{
  "n_layer": 14,
  "d_model": 64,
  "n_head": 2,
  "n_kv_head": 1,
  "head_dim": 32,
  "d_mlp": 256,
  "vocab_size": 3519,
  "activation": "gelu",
  "norm": "layernorm",
  "norm_place": "pre",
  "norm_eps": 1e-06,
  "positions": "learned+rope",
  "rope_base": 500000.0,
  "rope_fraction": 0.25,
  "qk_norm": false,
  "attn_scale": 0.177,
  "bias": "qkv",
  "tie_embeddings": false,
  "parallel_block": true,
  "init": "uniform",
  "init_std_qkv": 0.0988,
  "init_std_o": 0.0,
  "init_std_up": 0.0988,
  "init_std_down": 0.0,
  "optimizer": "muon_variant",
  "lr": 0.00888,
  "lr_mult_up": 1.2,
  "lr_head": 0.011,
  "warmup_steps": 200,
  "schedule": "wsd",
  "decay_fraction": 0.584,
  "decay_shape": "sqrt",
  "final_lr_fraction": 0.0,
  "batch_tokens": 32768,
  "seq_len": 1024,
  "doc_mask": true,
  "train_tokens": 149800000,
  "steps": 4572,
  "dataset": "wikipedia_en"
}
Each number is 128 + 24 x the weight over its row's rms, rounded and kept within 0 to 255. Layers, rows and columns count from 0. The size above them is the row's rms in percent of the matrix's.

# layer 9 MLP down (transposed), 256x64, rms 0.13, rows 28-52, columns 0-63
size [ 86  85  91  83 101  88 120 123  96  81 136  98 101 109  92  79 148  85  95  94 116  92 104 114 101]
[[115 141 114 138 124 129  99 138  89 116 173 131 117 166 131 140 155  74 166 135 122  94 114 103 129 133  99 155 159 140 162 104 124  98 114 145 104 139 165 170 115 140 108 120 100 174 121 134 160 129 109 181 117 164 137 143 121 108  84 121 120  98 121 130]
 [131 112 143 125 132 154 178 114 119 131  93 136 141 104 142  89 135 120 156 165 141 100 139 106 106 142 148  88 104 135 124 150 133 104 155 111  91 142 158 115 127 157 166 147 118 100 133  56 133 121 176 145 157 119 144 144  87 114 169 123 121 105 113 123]
 [ 95 108 108 132 162 169 131 144 133 162 158 114  93 149 125  90 113 124 122  94 140 145 148 132  81 159 164 111 146  79 126 146 107 105 127 135 180 119 144 123 137 122  95 135 113 113  99 113 126 157 121 102 114 112 177 153 131 141  96 164 126 149 101 152]
 [100 106  94 148 104 136 113 141 115 136 128 113 152 195  89 120 127 122 105  90 131 158 104 124  87 145 158 158 132 125  96 176 139 111 153 178 128 138 152 131 108 155 135 114 117 109 136 124 165 131 111  81 126 146 152 144 147 122 139 124  71 128 134 141]
 [ 90  98 120 146 129 126 133 134 142 125 181 151 117  81 138 147 122 140 141 167 157 123  99 116 135 166  86 139  82 109 145  62 117 136 126 103 122 153 154 144 100 157 111 138 115 129 144 173 120 102 126 114 120 133 161 150  88  96 122 159 137 131 132 112]
 [144 139 150 140 135 138 155 129 137 132 161 109 159 106 129 145 124 153 111 102 131 139 103 121 121 132  93 140 127  69 121 209 143 179 130 117 148 123 112 116 117 115 122 129 122  86 157 173 159 148  79  86 116  89 114 101 134 115 111 137 137 126 119 140]
 [123 162 127 106 139 138 104  79 102 113 105 150 123 134 126  79 141 148 130 139 146 160 122  99 121 126 128  85 113 150 119 128 126 157 122 150 114 112  94 130 165 150 128  77 161 152 108  79 151 167 124  90 105 119 145 178  99 138 141 122 127 168 129 142]
 [103 108 175 137  98 121 111 121 112 113 115 139 105  58 151 136  89 130 113 151  86 145 117 120 179 178 138 119  99 119 140 151 132 149 153 134 125 152 129 132 131  98 106 137 142 101 135 143  87 154 124 158 122 129 158 131 131 106 133 134  79 171 144 146]
 [115 136 152 130 162 130 146 146 117 111 139 148 124 111 129 155 128 148 151 119 118 132 121 118 146 169  93 150 120 132 107 147 131 102 110 138 154  79 150 124 129  69 115 107 154 136 114  72 191 146 141 101  96 135 104 158 169 101 110 144 141 127  86 103]
 [129 135 120 112  88 104 137 106 111 114 137  72 137 187  92 124 157  99 141 157 152 132 118 167 136 172 111 161 105 116 130 168 133 172 147 153 109 138 167 101 116 116 117 112 130 149 106  95 113 108  90 110 133 122 162 139 150 132 111 132 116  91 137 144]
 [142 152 160 161 113  89 145 118 146 113 159 129 123 105 161 142 111 152  94  87 135 131 135 132 126  94  90 117  97 145  83 161 139 145  85 172 133 133 144 128 123 101 102 168 129 107  90  97 146 139  78 147 140 111 128 149 109 135 154 143 130 122 141 166]
 [121 125 159  96 138 169  91 138 128 156 101 161 178 149 113 105 124 143 110 101 138 145 154 116 171  91 128 144 144 126 107  79 105 100 111  76 127 133 148 103 186 145 131 137 129 129 126 134 111 112 123 154 152 128  85 132 163 121 123 130 119 158 133  99]
 [110 110 136 149 121 131 153 127 133 165 172 135 123 152 108 141 125 131 116 108 103 101 125 103 149 135 110 156 138  97  96 156 150 130  88 127 131 188 173 117 103 136 141 174 114 113 200 114 103 142 124 143 128  95 109 155  83 117 105 127 124 133 128  97]
 [113 133 126 115 121  87 107 143 102 153 128 120 169 151 103  72 142 106 103 176 129 107 156 125 155 170 119 137 131 142 149 149 110 109 132 159 108 163 142 119 119 137 115 128 145  90  82 102 109 129 142 141 119 158 122 165  63 155 126 110 136 117 150 153]
 [131 122 119 125 114 137 103 107 119  93 126  83 123 160 121 128 130  93 114  75  88 123 111 100 136 124 129 159 153 115 118 106 147 135 164 176 124 146 118 121 107 156 143 154 144 157 183 158 148 175  98 127 144 156 106 168  98 126 127 161 127 112 102 145]
 [127 118 155 125 129  93  79 120 123  63 141 160 116 153 127 121 142  84  78 110 119 158 130 138 104  80 164 160 169 120 133 141 148 113 135 127 159 130 115 119 140 105 153  97 146 112 149 139 160 143 106 130 128 149 104 138 148 108 127 163 112 108 171 110]
 [169 152 130 143 170 139 119  87 104  69 140 119  87 118 181  93 165  99 160 109  82 145 105 103 152 122 135 135 137 141 131 117 116 107 107 153  90 119 139  89 148 129 149 116 134  99 128 119 152 105 107 126 130 141 144 125 123 148 141 133 145 164 140 164]
 [117 116 111 120 145 141  93 128 138 105 152  69 124 121 113 140 118 100 134 140 142  99  85 144 147 121 127 175 155 127 110 151 173 123 133 141 149 155  99 107 154 123 129 117 122 150 183 119 114  92 158 159  57 132 107 138 141 121 158 131 123 116 164 112]
 [105 121 110 147 138 124 119 108 111 126  95 129 136 145 133 132 137 129  95 122 141  98  99 132 163 137 153 147  72 158 122 166 137 140 114 181 132 142 166 114 130 114 136 161 118 136 155 120 123 115 139 108 162  99  55 179  97 164 123 140 129 128  93 103]
 [105 112 104 100 144 145 101 143 118 177 122 121 109 143 114 140 127 127 117 130 153 149 112 119 143 170 137 120  90 115 127 117 148 136 125  99 161 162 118 121 113 136 132 120  90 173 131 173 106 106 135 111 141 139 111 139 180 128  79 138 160  88 180  81]
 [101  83 111 159 119 182 125 167 167 152 131 138 115 100 128 134  81 117 118 127 163 105 109 131 111 155 117 170 114 171 137 111 132 116 116 132 102 145 117 118 111 147 130 129 138 146 134 123 149 174 112 145 112  85 141 104 138  90 161 123 102 153 100  84]
 [134 126 172 104 128 139 165 129  93 136 112 144 111  98 102  88  99  85 119 169 139 126 152 117 104  74  84 135 123 108 120 142 144 183 137 185 134 126 141 111 124 144 127 155 154 126 145 133 133 105  92  99 147 141 137 135 155 102 158 122 126 107 116 155]
 [ 92 108 125 117  93  81 143 157 154 134 139  99 126 117 118 134  91 144 138 119  89 164 192 149 128 138 100 155 114 120 139 137 119 119 138 142 135 132  84 125 136 140 185 154 137 113 136 140 137 147 139  69 106 109 141 131 145  72 140 126 150 104 134 148]
 [100 192 140  92 147 126 114 126 111 135 120 113 143 146 164  99  84 139 124 117  86 121 103 143 155 124  89 143  95 153 129 141 146 143 135 165 115 144 114 104 106 125  92 119 111 167 156 152 106 160 142 123  93 136 166 142  89  94 122 160 133 150 117 144]
 [102 159  89 131 154 105 130 137 154 170 114 149 118 163 126 146 110 159 111  94 139 140 169 122 116 129 151 141 115  83 106 145 186  91 142 143 150 134  85 141 121  85 138 127 164 134  95 127 111  99 125 130  91 112 135 131 137  93 117 149 172 135 112 112]]
# layer 9 MLP up, 256x64, rms 0.288, rows 29-52, columns 0-63
size [ 89 104  84 103  94 103 107 101  94 107 104  97 101 102  83 101  94 105 104 116 101 100 114 100]
[[128 118  86 125  95 120 106 135 144 117 162 154 121 126 119 160 111 140 151 105 113 136 132  73 156 154 145 131 126 130 124 121 149 133 163 111 166 123 125 154  84 123 122 119 164 155 111 129 140 180  94 111  95 115 127 107 156 177  74 155 118 127 145 167]
 [133 123 186 130  95 138 110 124 107 171 164  96 107  94 154 109 115 112 118 148 114 152 133 152 180 122 117 155  88 146 132 163 126  83 133 132 135 117  93 157 126 150 144 146 123 124 139 138  85 137 128 137 179 124  81 128 129 161 118 125  86 126 126 116]
 [114 131 147 103 112 107 140 136 140 122 126  78  98 102 121  78  91 147 147  94 129  79 118 140 101 147 104 134 149 132 114  94 126 165 137 120 149 109 127 149 117  98 155 110 154 107  97 117 160 159 147 151 159 144  99 167 145 138  73 148 155 148 119 127]
 [116 157 139 138 129  96 121 125 108  93 121 129 135 141 131 103 138 120 131  91 141 140 147 108 169  56 212  98 141 130 129 111 152 130 123 135 122 105  98 162 102 151 136 100 166 100 118 132 150 129  98 152 108 140 114 122 145 148 136 114 141 165 163 114]
 [136 146 132 107  88 135 116 132 120 122 158 139  89 169 105 179 105 151 138 111 164 124 160 156  97 150 153  83 148 130 143 122 133  69 104 122 142 147 102 129 140 138 144 122 122 137  97 110 144  93 143 170 142 101 118 152 104 146 150 128  98 160 159 154]
 [139 115 104 149 116 137 147 133 148 125 159 148  82 124 127 120 109 103 153 152 119  90 110 129 197 148 102 118  63 136 148 135 143 142 139 122 153 147 137 136 148 135 160 156 109 119 136 121 165 158 158 107 114  97 108 122 106 129 131  70 102 111  95 102]
 [149 114 130 133 116  96  71 139 108 109 157 132 121 137 133 125 134 131 140 154 151 151 109 142 172 109 182 126 115 101 116 112 159 146 122 123 115 120 198 131  97 154 114 137 104  68 114 160 137 144 145 125 103 124  95 127 141 129 118 183 162 124 133 147]
 [138 157 110 108 118 134 112 141 144 145 139 114 122 136 146 115 121 129 151 143 122 162 162 155 113 109 134 145 133 121 148 112  99 106 127 147 134  95  81 127 102 156 169 148 143 165  94  98  72  65 123 138 164 117 172 137  93 155 108  94 106 146 145 126]
 [ 72 125 151 151 145 176 135 135 137 149 136 115 152  89 117  94  94 186 134 133  77 116 119  84 133 116 142  94 154 124 126 111 175  87 136 125 145 134 117 151 152  96 154 102 123 136 136 139 121 114 171 120 119 134 109 124 130 111 130 127 158 103 160 110]
 [ 99 124 158  81 130 133 157 161 117 117 107 122 142  97 128 135 149 130 163 121 179 149 105 133  98 133 144  97 119 105 159 131 167 116 141 137  99 154 118 165 168 170 128 149 124 131  88 132 101 100 170 143 120 126 122 114 125 161 115 123 100 133  67 126]
 [133 118 142 113 111  82  94 158 168  95 147 108 119 123 155 141 133 124 119 165 140 134  98 127 148 118 141  97 134 148 104 144 184 157 162 150 145 134  65 149  99  97 134 142 105 149 130 112 111 151 126 126 130 170  85 137 100 148 134 154 142 123  88 135]
 [131 136 110 132 111 135 117 135 139  92 140  73 110  97 180 136 131 100 139 148 129 127 107  66  97 146 128 158 132 111 171 131 118 121 111 142 156 105  67 136 121 142 159 169 137 137  88 153 144  98 169 144 119 138 113 152 136 128 132 152 117  95 148 139]
 [108 174 115 117 127 121 103 170 183 125 146  94 141  70 154 136 182 100 102 129 140 114  85 152 138 162 138 144  75 106 124 149 146 158 111 119 144 112 151  89 118 110 134 133 130 125 123 154 128 119 139 131 127 120  92  92 130 113 150 150 119 153 143 129]
 [149 172 155 122 103 128 127 109 131 133 117 134 144 155 172 175 104 145 115 185 159 120  95  93 125 140 146 133 121 159 123 151 139 115 151 126  90 139 148  87 121 112 141 152 112 137 102 123  64  82 114 135 107  90 149 125 129 145 165 116 127 131 150 123]
 [141 152  98 166 108 155 153 131 125 151 138  89 160 119 178 132 138 136 164 101 156 110 103  85 141 147  74 121 136 128 159 111 122 164 114 121 106 143 120 103 155 163  96 140 113 154 144 117  99 100 136 135 149 121 153 115 110 101  82  94 138 140 156 136]
 [114 140 140 167 157 136  86 153 140 128 127 121 148 137 108 127 111 127 150 195 117 128 127 141  93 112 115 109 129 186 127 119 117 111 119 124 137  99 107  95 112 153 155 125  95 124  68 102  74 129 121 148 126 146 136 123  94 156 153  87 114 108 118 159]
 [157 101 151  97 106 126 121 159 106 156 115 136  97 140 145 124 110 175  96 127 107 137 144  69 142 147 140 135 117 129 156 153 122  96 123  92  82  88  82 135 115 154 102 115 153 115 133 131 179 150 112 137 126 156 149 108 122  99 167 121 141 148 124 111]
 [144 106  81 140 106 142 164 112 145 119 129 114  85 124 150 153 161 170 150 158 106 161 116 117 165  96 126 142  75 115 134 111 149 141  94 125 116 103 144 101 131 105 115 129 118 130 158 200 151 127 149 154 101 120 106 153 136 116 105 145 120 120 139 100]
 [159 161 148 107  87 123 171 141  89 137 158 106 105 142 178 110 114 125 147 134 109 127 121 150 149  98 167 171 134 123 117  73 125 116 125 156 125 107 135 133 147 141 140 175 101 134 114 132 109 154 115 107 107 161 139  97 105 146 117 135 121 131  90 175]
 [ 94 123 196 171 138 160 153 167 164 144 125 111 113 119 120  93 131 116 108 119 129  96  92 141 165 157 132 120  90 130 120 115 110 122 132 112 132 135  91 109 116 168 132 141 124 159 128 153 123 124  99 126 129  64 160  93 119 118 135 108 116 150 150 108]
 [121 151 103 130 133 164 123 101 112 131 153  93 114 161 155 177 111 115 156 107 135 153 167 124 146 119 159 134 162 130 140 152  63 105  78 135 111  76 113 119 106 173 126 130 130 126 129 125 130 113  98 160 131 134 141 112  90  98 106 105 137 125 149 138]
 [142 114 106  95 147 108 124  85 156 126 124 117  95 138 136  85 169 136 110  92 157 104 112 120 109  73 105 132 126 166 117 151 141 124 165 124  86  93 110 127 176  83 103 152 144  97 105 144 155 107 129 124 121 129 147  90 133 128 145 113 136 125 160 135]
 [136 160 163 118 155 142  90 143 151 115 134 116 165 165 128 117 127 116 138 102 126 107 138 133 106 120 166 160 124 116 147 114 110 107 113  75 123 163 147 125  90 116 130 112  90 138 142 110  77 102 184 121 119 143 121 158 103 138 134 135 158  78  90 133]
 [145 128 168 139  94 147 124 148 110 126 110  90 160  86 112 107 155  99 134 173 130  94  92 114 138 115 127 116 130 185 138 114 103 144 114  91 122 150 157 121 154 139 128 157  85 139 139 111 127 150 138 136 139 150 114 143 117 156  98 119  89  82 174 130]]